Weights of a small GPT-style language model, trained from scratch on English Wikipedia: a variant of SOAP for these matrices.
Each number is 128 + 32 x the weight over its row's rms, rounded and kept within 0 to 255. Layers, rows and columns count from 0. Numbers have three digits each. The size before them is the row's rms in percent of the matrix's.

# layer 7 MLP up, 1536x256, rms 0.115, rows 1206-1312, columns 64-127
099:088164087137081170124116087099082119156110112160088113142134098115160097173158148093161159083097114167138128125177112109099114157140157129069136090179135124104134198145153140125170182100168164
103:106155092168093111078099158115077164155111145141137175134154173195088098117128140115183094207119154182092142139153123080144088116206099165086081095169086077135096137079157150123151165175156116
107:094125075184094143140138140134109160140082158147172112170173171111135084140065147140133094124183130114152162131167089104152126145139085094169150141157119145131116162117139094131115105154078113
102:182104082121115181123133104225120102178082121146130135036105105111146156151125127128083169080117104114119125144081155171125128079174161122075159128111145131142102142124099131135118108149109083
099:086135143128144094107114120125103132115133118163059183100153110156085041072171109149107078088140111148097097108083127161150160102079138132146209185139161074113102146115138175116156134113137122
092:195122180134125145136177083143099180104101167166145176152112124115135127146120160060138220090158154108110078098147165127090148115112106072112116109123148193101137115111144129075122140111128145
104:107120163110136123106099149125138137138157104179124190063102110119145072197117135140120153160164072170110150109119100153156162158122035117178113111063114152089162120179115131154123138147193109
099:168160099106091084101085129110098114107135076138153186088092113174099108168103112140118155087112182184150131152142156144199108181070051110105117162104142155063144103126111141147102133063093129
100:076086120161144114066119134044139157118117073084158125175123141148150167100080110184146159098166163150113098075119180078163177124103125146121095132124202097131104135182168167086130073124124099
096:078082160116116140085122076142159166076192120173156085166142135182125081110151145113112143068152142146097144081152119073155089130114167086159159158143117056153123084106134114104111118121119153
103:147075151180171107133114127145102140141099093179092096082159100133106099106123162122115151115159121130146121104107109180079131124084122102121110116146159075150130154157052245128122148129147132
107:151096130151077125126122109162138153123161147097147138093177068116139105154083141118197164128144097076082123164123178161098121121185146080159169147101098162120145125126141130174124132125118086
093:108119122087116160116099133127146168112147104157105066086145051083068115184072118070128131168168143067122140085134226178119125115160132116182127159174124125087097101163121093105105152128139135
113:141133111147131143183137126169116134147059135129197086109173129141156103183155137109029126169120171172156103122083167116126163106138089168131149132072203156113162114111071143139086164058056076
096:174169123173123080184129122120141100111153105209109136118164166098145124121064134148201198098156119066136113093113129163091087168126153121141106148128175134102144073150135165135135118111119101
099:080136152157107115142157157172119183107108064189132141129125223113175107173129137122187170066151152094167174149122161117136113088164104103095139157127066142107140125161138169104142113125091122
109:133179068109100167139157172083147126105065094069161129130188081146154169149152109097059163160119179143151096135151131111161148146116163161176147135102140097113143158111154140134152143165132211
108:194191140094142107139136122107124133097140068104067119097139064106117145118101141102102136115138173077163109167129150140132165091150066130096152135181114139149171082092115097179089073115130107
097:105127153085118102110164152130103130084071073147130090157142103136063093140136117142159133126137112092079164134142129110130073113062190108095157162120080144135208120087145017107100122095120124
096:147157130141148077104177139126196090084080129127101146086082147127148135116095106070119168116096200155160044143132169114138095118143130132131162129104147219175092098160114145132128151122153089
106:107187144144111142127141120170141134132112062190132136139091142102091132172131125141154164162124143115074104167136099079183133140102109107115106186119079131104126188112118125099126113106099083
102:107116081190106092121100163132135152045101031109083121135149157097126114078120082144151107112157195133162182099163128115102125122188133067072191139083104130091091086101188112135120049093130127
107:144117125074134161128096109103178127067102148135083100121130169127057108138123102119086120129129147116148169104124154196145119068133147109182114155132114127173166116117109145144140136144155134
105:103104095136074071095099053075129095116165157190132103122098116119114162115081099097126146096160183158151128144168164115141133153193117152129113111104079141122137102130114120172134119142121113
094:130135126077121133181122144135086141087177115178087088063107091118039136152216135087176162097138134162148109098131147093105110132139068132138114144170142104165160137178117097112209124154130135
112:119066227161126131103098116123129086077123149145113138129109140194232063137125074161143142106126068131127184135145126099140083150119125137073133088160126185113139151121130103134131132073156131
105:150126165109146188117107103148106167113135087107107180137167146132078136146154087116143100141159106119137104094163140100078132110156103085096136210151102187146133124045169139085177153188120134
094:144132133158069118167123118184110134092125122154137132068109118104096104043121190127124129142123098146099071168115124127199145139070110098129121084103090135117036138113121120131169201128141110
113:131156122177067168142085147151066154138134131103147155161162110107037124115104134117104112194177143154105035143135103127140117099123121120101079120117161094111111094168164158160125164143132111
092:112109082117161174153181105118162152124102122164076095119156107138103120117073105159088159188146108052209195131107075114135127069137093124124094134119096207145089142140131197139152181136115077
112:141176115141168145146114175119180151067145132020096120111139177176067158114097136110106146100191112212096178102126036178120150091106147195141125150129152078134073115093164125128124145128078144
109:111087148122183120142118113122138120161113196139114084097161100167159069103105220162194119135139157149181133103150098076163181159103182170140101176156118135168140067112114167117150102155120126
108:149141117158151152084135129102131154135176178184123133170111127142156077120158095103104104107172083127152080064060141144091180134109126139211103169114117162121110107071148076120064122099111096
095:095206139167130149134120138122103135101110124165178121102122107151131133158085131125122061116139110145150139123155116123181140169099210107161135116119101172208125108107087102097051134125149124
108:142153111143089081099191088105140103098138092130163134137141145119075133197110140138109129121136108097177157074125127101143157151123140108111187085128136091140142141126144184145088120104106194
108:121088080199090125113135129136103147111158105138107108174156071122130116096127113139119121125171150139116152149137106168131126091166132060143108145120204124147083091173111147119118108158127121
096:123093172115154159114090110121172149106094143095115095153103191124110151103127128132165090184169053163196121122166155138142176152187131087132081070158084187107156070109095089178118147154147092
102:169155149093209086066164108166136079082114103112173105092108079145101116117176149078088104173076078142128043143103170130076120112171125077128144099147152109111166121090145109113145151134151076
104:181147148132085192111136131127120089066111094120205145140154118163114189129043222086095109152139135179104147149106105118116114130071131111081045105174159103167161185084179121128125119178196150
111:086124122113088218110183133161107135057180102140129105117100110103116107077093204117183114185144138104132141134169123101129113160130080103098129087164093129075074156058161173117147200155169145
096:134187116159167106106160194093121150100165077114060167120101134172179107139098080089115129140152137155150202063116092116068062106136144127159173132123141134138126135148087145117123164107098170
098:142145086155150130172185136141085084137214107106141172082192121178150154107074097075120094106134129156068124130120162167127131131139130178140112083101090157115097112152131104122134119181150083
100:108102158103154112087134127085159152143124120122106056177147139190113108168117167130164134125146111109156067051120159171155135156106182140110087241138174164151082140097128121142158182069020141
094:063086171122102132123075139158116165079137121108168085124192149113119100111125149129129122160124090062196171136096082120181136130117079106130084177111162171117147130136102113106125167151121110
099:127135146173125117121106139158148147166131109115074119063211131126159109058102197176090124130146074030184131050097108119147069088165142083169113165127158098209093089115137098137118149141127165
091:082089124166140133097157183198149113076134075107146187132116119126134109131076138120120174194057109129113169165088137167131130064119104037088137163209135151147141076114144177177127119145085173
113:123136169201145096111166082123168130101151089116118125155181097139106023136137142127178126168085076098109136151137108142153176067096128085126113158099149153116118076131143143088141133105069130
100:127144161165121156166150156054138121160135083155164129156093123128180144159142136134151134140086135083126089121201152099152087112107152164117152118182113097113105120140143132133130145136076168
092:137133099152126109083087141115156103140194126171110072117154118158150188126138106144100129110130152140169102146080151155167099173098123147144115070067070110172127106152170101136104070081110121
105:143060124141099130098133144144128174157153152120117151136114096094131086153079127108149134140155100136134121161130110133155156107116071123199074107063184119131162143167113166120118098106090120
091:153096153112149173119165158123117119117137141166142104188089147133068099144101147140119135232151139138181118175138158056219080150074125151151096106147118130106172100164129140151119134118092105
105:184090123085159099160108065083126155117139161105106138111147070148127139140095142124175129115108117160107111082093110076168161092120116109148145070137153171104054149121104192139147243202122106
099:138074170122139109080128100150136153090172133075146175170142112143097103139084169133150131115164196164081092138122140128143074063179101128142106110133128200134125218199104082131172130186146181
102:113136139184158125084085142083098134129075150146124092105149132148134158095140119112122144133165163082187117110166145188129154137110116135116123099124116144081092108151140150120137120117085120
102:147143093137173176106134063120138126118154193126145152163181133115128124116061114156157100094087122105189107190141087150113112172127168112137101060094194136136122041099103131147127091116164120
092:100127125180137167082138095120090119164074135148198132121123093113048116110111192082122124085082141123105128071132122125149187141091152137143157143198160114113139143114109076122152070127174148
112:178129111108180149149128092140126153091100078088119145135070176100124164158189088081125127141123139106174118137145131153065113141094141103176142115057144126061089173145129133153173115135092194
099:090116077132108162132140140128148131099157086117166147154058171192093087114095141146098174004166095127133155130110118087164163157182089088151140076101057168130127130094133117112154188116096153
096:080092118165146130140155105093124088188088107153124151156091116127125165121095146068117143085155070171100172122110130108164108133135058123103149162220171164133107123113080152135118123131126146
104:113122124157110139139109174121123148114157119110103150130121128113099148133145119013172119187145133209120151175097108115110116126117157136092122132152109171170126145093113147111085160147124102
085:060179131131077048185137151137149098138155218091076171122120048122119092171148116162115167145166156138100199103142138105105105134050073184103124119086136169094116103188103130179112071096085128
100:085109144211120052133136116143130122133173143092132092191117152165148124111103117157105165115165142163134101108226117103129140165078090173099115168156123120110212123106122203134130071157120094
106:151170055076099120146206102135163178192133171111117151141099117141076116142127138134163145086151112088108121134151118144103107088095141155113153164108059137051114054138163133098117110158096127
106:124149119125106100156145106123086119149063105114142145061142133134077119115143172134128118140191148093129090140140094150121147153179141094132159110172143137103109114083080095102110169087143151
094:155157082138192083118146155148093141096157121097123112095138087138116121081145114131176128090158150120088096081080145161107098108100216118119133107132165151142155086152134136168133082114108127
105:131116152168115136115153123146119119074121143122147102126182096140131103175093107132167184129070120133158110094084120084188131117100039156206097145202171114147133126138143094150176170118087162
114:072138127109130117168102139110119185117144082116174117103108166095108094129089150151152071131114138145148156132121128130211143139123112120181095132144072118169105183138097114190105163122099103
101:090055149104125139140124118118156168154121095085132131137188110174095101127118132137153108124089131125118138122144140107118098060117091149168092169145132095152183085145114103179141099091091068
100:106042132154125111077148138089149131153178197135076155128136146111177142137113130096108151132158114078163108167072089144099086174101153105142105091169138134112126163121100119191110116126082055
087:103139081169089158068164082194093100078140165096193027125091106105174146090169138203057093178165102127164131101173128165104144036075145084141109163107102160106168141148098154053140075098121117
089:116109183145152111159130163123218138168177134123144073155069134209142116133119102069151108131142124152138129107079143089108096166157114085189131054169103132122148182116166126135159149186161090
092:080085090188177124155119141117166157121116118152144162139167134054148131097170177128128129127127123157134143074117146101099106106111128155117089106191139120163144106144118153116127169126149112
098:142129121140213219115140175151124084190176192125149104142125135099134119115082145117141103140123101109169103159107141159114120112116113137136138162118182133104227079090093063110130143103154152
121:159062160114157131102062083134083120165183138143139156153110159148098184138116082163145070079118110119092102136191045147101054168193145128160107186153127184141157095051137120112159124090138082
103:061103111120151152185123115118162181165143172135117136042113046137078089112139085135153109089121152192133118136128129121134166104154160110151089128205118147103168155121175093096083138120144081
096:157129074134193202091130124111156129094138167142231183058097140112144135132152141102141104131113165168132112160111159151157129115168062113163146141158114064157126162096107190107159161130102109
107:125133105100130140122145106133163113053097096160105129113119095156111125180206068069251174161117125168152152141149127117192162105079087158101136200097156087161085065150121141100186103066161143
100:092137127132117129141159129122088118133155129123156174109113094075112148086115134121134128081176064115150131171124057114165147177150130150128200118122128138135107214112161100121175111089136142
113:145127089168056075175122119162158111104131087094131132122194160119081102143174145147148101102180213124111143111102103136107108096130064104111155129085104188110141097100169129105142082120125143
105:095111076161069113148088110130070122067156173146137185143118086132158142054095152077090168109141175104149134060141132104115114123138061133136114098105136098109113109173146064132164170173162099
097:150166139159086105129111147118135113147139046130161140178130123149114063106138163107158132079133197165187076096147170103100167193081110087154102125146176143158144118118158116122097076131143130
098:116134106133165093102124147144112144114145121124099175136099121160122085052151120130145123087152092058192173209148103127098144139195165137139094102150097160138164145113171168137078187114123102
106:103174141118150051096094140093153115126097132079114124098136077131127103152116160106109157105146176119197115085156131187123142112114111055123122116104154148120085117120136095146183125106074098
094:106151114132067112181144107114109114076125133192144108098121118084073119177081109117167152125090086119129138134110153132128148120192190110215157098169131172130134123103133166126091147102094093
116:109121159137091103123093135065078134196100095087147142136084106153151122135121199137068098091057123153183151136210087139123104105113135120105183148114141107130139112147124166115162118170085116
099:102172121086142080099131173102135135145069110092144123167071138134135086123138148096116151127140107116167038144053157181108113099133126160186137045089145180072068173141082107098080117134167135
101:127148146182095146078145134125093224068139135144158143126198168108139092083169071142162177155119087173131145155168101160102097075117107095136120100135124124162155075073113167149129140185058115
116:076160155166056071117110135116128103122139116146186127059212145105157156119124118115175153142095108084111166102127177146090165096157105168162138123130110165120085150088087042140131124143144131
093:143118128132151143131166167114091144125139119113140150169113102131119067160170152100161222130144125136090091127170101091163106094088117155160151141180068167177199116104073104135142165135139178
106:158113119093191171162139132137127104132179133124022137095093110126134108142140079141136152108163150121154123164100093073118089103111093107103138122161126113200061116119151205092123151154088112
097:112167112113143112098185113136131105106139130186099110123167175102099095130129095124150100116206123181219090056129152110139141108114136118136085141071132116124095116156100154081082104151179209
094:116123109136064097125178125065194192108150122101130101126150104153108125128115139131126186143066107125093104114076179160153081135161178099168152179080134139101176144113110091131198063089141096
098:080122085136099166157158163133121141137102117141112193149184111132153122089057158100126173159173122160139100187067133082134101135089055128136221097162155112133102195134067137147144158129148101
100:103162112117108117113136105171162089088156118100190108100157119139139123177119075109103103156100162168079128148181174165131157101101170145156130159134180150123126134149117070119120139097054129
092:134143156122158184126112118148172187100112120110029169116164107087119120161088114132174108152179108142104152134118112132116135173143099167148120127152111137068159100103148127071135164136131162
103:143141156102140104134153154093118150113147135105142134122198124090098109109098089124151126123129184094119083097133123125122152116151076093173107118153128127082104122151124100141166128134103120
105:208122164047168151103137054106086145124138149112135095153077154096135104150175154114117107124106154124089158193130107133129159140100127055107102136171144167121101122133167088126178058112146147
096:132099107146151188093082147133147150100139140152132111115102139124147150150186107135110170104155111116128178128113121157181123079089094064134100140187160152164107123154133098097144149147116110
099:178071167172135137143116107137118186181051083171134182153120151144147150135131135117149127163174127106152127092185199137131142167172135175165166197109121141125107117151132195128088153165109137
102:121153104154089153094123124158164115145130084159093107076111163099163122115079136134152161130086056159069119125122168085173146106098141138112106192133110108119179115105130180137116118138104206
105:130125072128092166135094151100144117136123168123135180121105105061082117126078140097057140135042083154153154153116097096160116089077121087118202098177157136139078095160128116154138131129088078
102:105129102088136095081110159151145067110088126102102109075142116128220116153080171061146159131096050126074164124092161155156131173160209087074161140145104125153152109187106155079146164127090084
097:117101125124143091122069141103153124084117129088125120123114120143115078116121133130139152133126130148124140101186136130147125126123156147184112128145158122184070099098156207053129082123154151
098:187119161126117114083152122109120115156129142121105115137143083110195120100080116154142101138141121150128125104128190158105100171111071153083142151129239103108087068107149176100136075190125150
106:116095107106094092131164128079119088146120150112077109201145180110105099138168117129135082118092169096133129161114158125094130159074128125159101129125177156144136135034143092102097129082088138
108:114124120115149095136086109065137129102091149156077094132068109157059110135158127116154119098121133115093093162123106113147092167145218141128088088102129137099139131030134125083140133105118148
102:159082109149110097183179107182135153104173104134217069073148127153102108179117181122139184098101133107119122130096125122150081110149155137102093153105086129147134165076118096101119140167092182
# layer 7 MLP down (transposed), 1536x256, rms 0.112, rows 1206-1312, columns 64-127
098:137125103114105158139063160096153107167112129150202121132157100153203127073171129190083154133148156121137180082077132147076142124107091129128148160116109124084125143112151145177082140145130130
107:161123137115135072187155182182096111111145120165130122052155155169135067160165163186099146139078096073130113154151112187131160106133082140094129146130115145087115164169106110123111108118131152
089:142108074144140176088140177109082100143093133137165066075106156177152120160211096072141146026061066123135113102108142185142105130100124092170101094167108144113141090121147141169104105082074161
100:126119154140086103148165131122095136060130137136109125157097166104095132116102155205155136078094183123104144130115182175111120162117128103182125138137172073143145154103095104068125139116117153
096:072153157135144141132080104114194204134154105131105131153074152113122122104091156153169160138141198104163166101105147163167140141109100135063118172153137107145178125135157119136155151150119180
100:120186169182073165119130132120134204170140120109102099152137164122118078062093111134135208084152138121121101179094134090104167042140141185051080129093151133175126120115121159117116138143096149
099:098099139094123068182110145106149134123137138083123189106089135111110147106121157152120146115181133136142147146126191158161114108096103151134110151085100088095119105149111165130118154099174169
093:108122114119146134153126098179159164143128118137154092165171083092115161178132113092131142133136110139120123128107120194158123116174124102063182141069089097156051105081150110078114068156128141
112:123109158078104130079132065121054131165137101122120156037084118096220076156089120149147092164118058107122106116160074118100092116106134058130109131080093122129071126150125138184130138159131136
103:170146139133143135118148155106113125086118103137091089139183192092172088125163157190075157175112090131133157132129116164120133106110123080158119195148083091066120113139121169136122107104165177
106:138093141212114088101087127149104094165157188106124057143123132087183033122092105171099102122129139166144112090120145082122185114132091145138142113096140158117147121141072112114118144155121120
100:121198062114162183092174127114127122117146105158116131134172111150164179101137066091140097102086145133123152122153133106148139122139070125134069107134177099125151167146182092146112134148103112
094:140109110095098113121121113179110166134130165097122134121140157150117118169113175103074140077125077194159085141117089111110147152133156140119140106084053102137180074127073115155145099161175143
111:163122137134144137149142153144088122145129118147160109105130162149084132127126091093100120160146159184165163151159158151156148126251109198187128125094131111185057157145057103112091147126119136
095:125147120095150148086120143161146116191127070124102103139090085158114142169075114135145148118091122207184117145113139164106141136181086091111162078126051147112156130138101186099139096155148188
111:124100152167129115107078125135109121096074133132111116145115111135127099093131139118098108094144159147172115145159108129111082206145138147136113199177090083111158117120139067091106097072111121
107:104080152127106148111105118104128119135112100161124140100127098166083127116160190134101135138150121102132161153102086080127071119093123138153105133083095109113090208118122152171113137111113199
100:112108134095155136098152143175113155172144100137107068136138087074113080156059079080091089193131115120123136132074112132155078110074127068140111132138097120149102106124078178137081125133110163
098:121135103070147148163081109109131084144118110091159146163091087100146068036134095141064130087154094140107156162128154090119097132121117114090181172148109091097096062124079120069121169071149091
100:101136106098148115149139196154124105099059189173185145138119107143115145083092148119133101089168136164101138143136084128110162160052171135121109135135049068144153109112099130143066054121124114
100:170079161153118060129163121192136086067159117119146165144149170095119082136082208113161140132176166171136128144105160156093151096093148117097180108189073098189104132127109118196156120102179101
100:133161136124201144102140150187178107147091159173197167139127130135160066060151155153159138124107109135124136124071129156130115154171100107118176104100143071084170108097137091108091099136153104
102:194094159172183125156183146129152198064153161159110161139131137152204075129109112096146148106141097117100144124079069135126175118143124119122129109140152092100110076135198136138165079066121140
116:082135075138109134175088193135120075167117176104135130111132140153140150126138118183117153137095089181141116061084167146155120128110129153104162158087142182144174070107128147145171096148115087
096:178135121166151055147138184083106205100149176144144136133070081146113167147180101101075107113103149123151146114112090159100167107113097159138078107166127199130152148133096164172117076133114178
110:108077104127160112102106165128157123123121131172181149182139087145111059088149071131132130163168085110081170112049181123142130092195103121106138109133122103089103114087168145090132146101134150
093:154135127142153179086106062134158137134161094131144091173104091125088111134086136172103094167116116191117102097097134148089074150096180122144166086104206107123122102074158123128171097094084075
096:154124152143129085105146139159133132128094205175130104089131165119108192160190119080150173126125112096141114113100133157180156176129096108109147105135116117114143080110127087221142216153140163
112:143091099086107171138102104104137105085153128109099194126093124127128136060081088104107165133060150125152125148166173132131148102072130145144093096137164125148126098198117151085102170158176153
089:124080172169123131097205159121078148119144079171124085106141122097127106111136149117113089148111106083081109153121089096232129161137152167126121183115174089144129042098131112101148142095124108
106:137107135156154131170115133162103097100127112077135147152117112124154159194140131067043107113127136092055117176114165110139136110121078134120164148118150121139122046162096136094118131074139135
103:135138127093128210120148117101149107112102140129134147150153100119158154080128095125144109111154092126146142148172084067081168069102124131124170079119085136139142154095167177176107149142158139
112:122175088052062120132107118156118156144107088246102181116102105146155110133151104096099180052079139141139144087155179163118121114099133102120124135137149117134144166124172112181122109139131182
103:096097125138118107150133109136124135130148158121111117085116115106155140076187082129111156186173115141141138090112140116171134157073105117144087232132147122108112124114117138211159137094150168
113:142129146126106089171123117129120084108062121155125151121132107138143139116123116130071138090119149104126152094113104090115214125133098118088092147139129140180113165073157029102161146165126087
112:121122127184139134094163160140123140165148160136157130152117106147168130124116187103189121148101128117152171139132105166169163178165195106066151151137120150136218082113119160119122115135075128
096:087122138114111167108120141065133158103122087173152115146116113149133092135128156128155155141151165112115146098094093086112144124111095132132096156135057112111065158168149136150142089162075173
111:146152160095131134081167088138216182122163157129114133128084116171097120096105180187115112142123191111084117127131160142074111105212155147111138089095156083109107119141164120168161137095098171
110:100112082083137151105150131133096121126156142101149128153149106108126131200168141113159160071134069115125146129113095131121093160137138130167104102092106079108135122134142129097115091152114181
110:158102157138112149143122164149093182087154126122121159090107111161147124117146108109203153169115113134116109135160103102145141133205129127087122121158070127120077120148135135143124074131149243
097:146105176116080128112119116088166171122154081132115090129139131154105157116154185149134129054082172157113091151182110211120121128130126121133175086096138121101088118101150119123122148100108109
097:136141102086132158131151149120143105067159108126157109161175150170109088101151117081161095099146111147149146116139130080132175178085141115121124151104082192134121120124150105084101124083087089
102:115185172059077129088098115152143145123172187113151113112126152148149122134154069112116110153161095112083140166161136083089145153105084064094184109089149185090116053097070130088112097075145162
103:128098128151079155081138106154113175104060137108171083097132090108150078115129114179127178152155155108137157143115146169131102126124143088168083127220149122146108109117122111175101133127126068
096:125099071136112166157134138087167161101095127143102138135122125137110107134177122067173137174158113128131145129083131073112122128170107117053136094097154163097133143032113119109133130135135147
094:167093074048075100050125153187141175140066205183086124103072119227116152154152122112136093129140114127042151149104107118169147081137169194059137145077137149152154119129113123115143103120131147
123:176172127161105099145154102153122162135069098106185117118105119092092063140169107137114134148092112151126111132133134078139105096120127063141182116098144129103142088054141089071147134111055093
100:089097122115083082117128140175140119162172120176149155044114140141183129160065088160126120192151135127108114127172126062122138109178167131120123088151123109143123124149122122119110143058135092
102:096194112124124104094134128094124184129121128150163150116139134111152147063120120132116135115138151061089144112138128132115177140143150182069033071134174110143102113069062147161137134122123161
104:138109116106213133110135152144088126174119169115120101073084090073107103080153127126151114068151144129176131150157119171200151090122110194179120102144138164156136116149088118165132141145106098
094:075126148148129114088139090092099166115126075067145126118110103094149187099133195086148133110097136097104168122067079146126058107169111107121154133108112103160121134109110111056108157113081077
108:106134162165128196074118112118121138121123159144128101166148118158144141119069069050110102111125120153088111136118167111085106164200111168072140107109141167089137067074031135175183099110116142
096:166114099164145100151145158162053146126145163163110105189117127078115134149037128091094129141117084116164123094143083158180182118124135163132117127039100132109180160114164109131118127109134125
104:198153087118165083188113101132117117134121127100129229144150109073137129133109147141108139047136117104175089116175145101179133119156178150163153162150102130130128096148121098096074164204186200
104:117108084149106144095126135188138115105142130128158125114115173126096159105120087153111096099111062133148132175146187170098110100079151150103152090145163043119159089159149142151090197140143148
101:140053132132133066118082114140130080099086110169103094076157142113131095136090123097115117142148142154171174098102150133147083115077111148083074150120156107159154146077120113172158099115162197
118:100117115111094127123124146132089138060107072084189077105116128085135154078152121182130094142140148144176107094175105119172141133128120143137182161100131175090127198133155082163133132143045108
106:124121161153117190114131135201172150096140119135107073127145113162077100129152085135073130146155188127133229098152111069086143081128066082110165112070078193072133192124144120102072122128137121
098:123117089192124095137102202116181094118191128161076175115187106143131186133196108129118099060104160119080135109129179202074154136088084120122091052146094096167106148152149169094146160159147126
100:112124190098126107090105124122137022116150192126114081129169186181146112112087164158172068157161158118128141151135110127109060139151118099161119076101124093107180111107115118130135135157113087
093:149097126119100163136113145132151163104190189140119112120092148172105122081172104115148098115135083124192181168096070128135138155145121088114128135122093169127075095112128115107160112086089151
097:154118136106122080094111088152101084143152090157106096088116141154160104183115180200093119164149118150115136153087110096184101113149125117106134149110136113161169132134072154153143155156150133
106:107136157143063133150146159102126141129097090134064138117123071083166135108114114123209205146096132085128106113149116138111102181063156164183095113109090175127127124138094128186067128135154092
096:142157117139094067058090115100154153134119114101139173135074085115090181102151105047146154166098184111133158189178052190066152183118122135116104108150119184163138117155123143117131127158113186
097:124103173065074155139145093115168145131142129142124083156092110149136136147150126163114134176090135167134161174165156168087128155114096165147095111082125115152164096149099121055117097173148081
099:074133063093129116155177147186122135114127139149097132092146149070106137140126115131108090141134037110099133182097084100143117155185143081104150157182079150137130157160132197189136077114112176
105:197117133197106154129117092111157137184116070090076061147147143107156134085158106099106131167169133112111154136100223117081070115146175158132044129181130158182102095152129145079148092114186140
091:134113149095079156081105158136096127096136129104132154097105166062166178112087122114157165150102108171118110145149048149085171144169089131103115081135142138137121137082110188140139137119108127
108:133106201155156155124081123124161117200132150160154165159185083131140158091143121167109086059121146100116155136101126079142112177131090145159091134130105119089099159109119110078088187188102152
091:097125112168149147125096119076064172074154135124102181163076165070122144119105127144141172101171143153105129144100130124130154122136134168092143146103076072113112132096128050177138152115143107
104:137170076075145109147113105107141185125091067160122188149092143104129122108055150103122143172134150164161155122110179141129170137112107165038139158207104095123117168151093138144121138195163131
090:126198223092106152186151113103075148145122114139179118138143162157130059125063111146083099152154093097182152152118095117163096165078128120143107105089077155120091090126181059143115117139116122
093:121126113061122075172112165134095139115073128113096149100119167090153093097152102131124136112123129082104128176165133107079099168176117135121131074184129112116134174155144171154105135134168161
113:120191050147096145148166129173186146157126119113152075149106099081106074147112127068089187097123093127182104121050130090139156098097162133197095094140141096122097144092182195165132128142115149
108:168144118123115084100115127178130128203083150128171085131107133130105126145151172112066100164130088111110143126084195100116129109127176141074083151134135131161172179121138129139114132105128153
101:135088126137047137097111056184135155088156144140153193102124076135161097123129124146170145134073052095103103078112120060155164111142114099154186148138192133214145136140158168159084083113154154
095:118105134087173069100158156083142123116133123114170106122143140140164140156092135110140146141054145089126159152101103173129098144128122164145014112180114089196126134128074181147090157140168132
088:134132160102077188127098117133088164121163098173114134131147116141141120168205124152125100133131139132143127128171157143080099127106093039205131136201111141136111137187108163041125118116119173
103:179156097139144121141131162183147217136156115123126122097090202084104078092106108122101103179153209152110135133160126075104135150204076100116138146140158148115144172171098117142126078063131105
095:121168145144096085197147102105133095147157148092115127138085112112130123120140090153086071130128041096174112168136107119170112196155125125158149093156119151184102135099187215142135162142117161
108:189162094067072118155116060112087145114158198130139100147172159119143117096099066098146139072170194088115126066139157157116116147152137128163160160117158145136130063137108155116071147066084138
094:167099124126123179100188189121159114132146127139155071124119131135099156110152159136097161167090109145138105123170128077147171166137159154204144185096098154166097116183102132116151110084182102
097:111145085159180127105173114174139089122119116170155116129134169164126168137162154194114135142067143099105146137156088131122128090105166206110120137151160098115172124155164115109131173131147133
097:078083163151138124133059147125106091075126080154100135148129134128099143133155155123138098074215127108123147150150117177168172130154138113105129187128156147151140172219086179169142129146128105
119:116137142110134158119163140109095118041098118141167184158073076140156114149120122131114145135133088138128150118162162135142183127183151152091130119091104161115147113091091142097089197125120116
110:137156095189145123136123099089096109166080125092137125164115197075135139139184138112100077109128181180117143106160105134118134173118106123113147178047144093096209080166140122126162137096136104
096:197160083131092083098158130101123149087160110095048147185067158124099149097204122147090108156107136101116166125167073156120114126069163130151164139117129124100134112089134155104088131125116143
090:128170157138175171169116133120114134122140145086128127100133127127143156174160166186149105135100095158066126116145125171126108084132142159147128164128113076117137173075125148154112185178112140
094:127132165143141095136178139132120146108157176127160138059162132104099099176119175135087136111150160118169135202170122146146172098161145107149079137089089103131188197089183161148115130097133127
107:141139123105152091147094110127161141125091123127126087151149126129104149144191105124082098182108106090151144124121140177114107110140135115111092084132130146110111125158136158082043216139104126
105:146052138084135082150091067135102164095190156129116106137157143179122108146089104164093156117125125131073078159124143091098105129183122159118108151065141142154099104086168057091174175190130090
106:093128114119124140113122118113134151156116126111195143108135049147122136118111102137110115146156120091127128169095125157127164103077204126086160151112098130169101172139115139119122115107128108
095:089155141165186131132192178130153116090097115150116040093070117157112106133126128112132073146085183095128090095090172072119154107171136125095119109186093109132059164176137131115128121109160149
102:117174090177095116162187183144137103123105139128144148156173148131096145096064136126136056085088152170123186114067137111119138135110129095090142068071083102089165152103132134129144130120135109
099:130086106151171140105044060212128153158193129129138106147154113131124144082117155147110081162127151144125104149144119161143094117123110145188130111092118122146181077133079121117107133143140168
100:144052111144124115123079086136132108108123164175133131135055120120153178123188154061060110168062052146132123129132140104104148102112122156137122109126118104158075072117073052107134125123114128
095:139080139197098051104118129165146125127138125093118173125077148096184150126102178132075125102210155106080124138069116153096088146118113172160126086130145096160154154126135064100104085184094103
100:107071140091170135178134078161137185157171067035124154129157066111137099178125145198131145079127096154118111148094146133134149143119173127157188088150130071106113100141125122111079176133130054
090:132077165114144156158162143164117125174105157119129089101121159108086149140100134182115061126123179103134136086129174070135125098146142107130149120130125023150165151117158148153146131114100118
104:107158181135155126087106073076148153158154036097094135117120132155092086137138123137078125127093126150120107162126133119144117109091137146104051132169197111133109184137081164116145127095147144
103:151159083148124099168140149069089127203117162082098162089173189169148118065103136069104128081114066166175120165121083148183128119143133123133083145131119107143109127102101112165159119138118117
107:091178148126074148110125079132046192166124173119113095177119089091132070128129178102118094109168152174134115159159122228131152142124141137134173091153145105156161105112078138132114087064107102
102:141141143133128062099112171162108145143144121121124153087171120150110199164181093147112155158175120115151134126096118085118102092139159105091146069117065071181137138108126103158092085097120115
090:122101133137152182185191142232210138120130142115108108155115093087145110116112167154148118154144144142102195064144095153071126149082140125153117075150099105137109062122102142098136165141123127
108:124111102137194136122159156130101122133116181163175122085129102191065118153158099128168109143121076081123065051131118165131137154178124089184133133135122171117167100096044091161153112141171181
100:149152080127096136186116138169122170167160121182092063155131124118117061113158136086078103120127086066112119152092133079160145090114107109111168120123126083120162176135165105105091208128078155
097:072119060145131075079119091059048155149119159132117082132093093149151139136164082099123154139137151114201147129133135076069088113135096130129108141112166184137151167188109135141114113170127188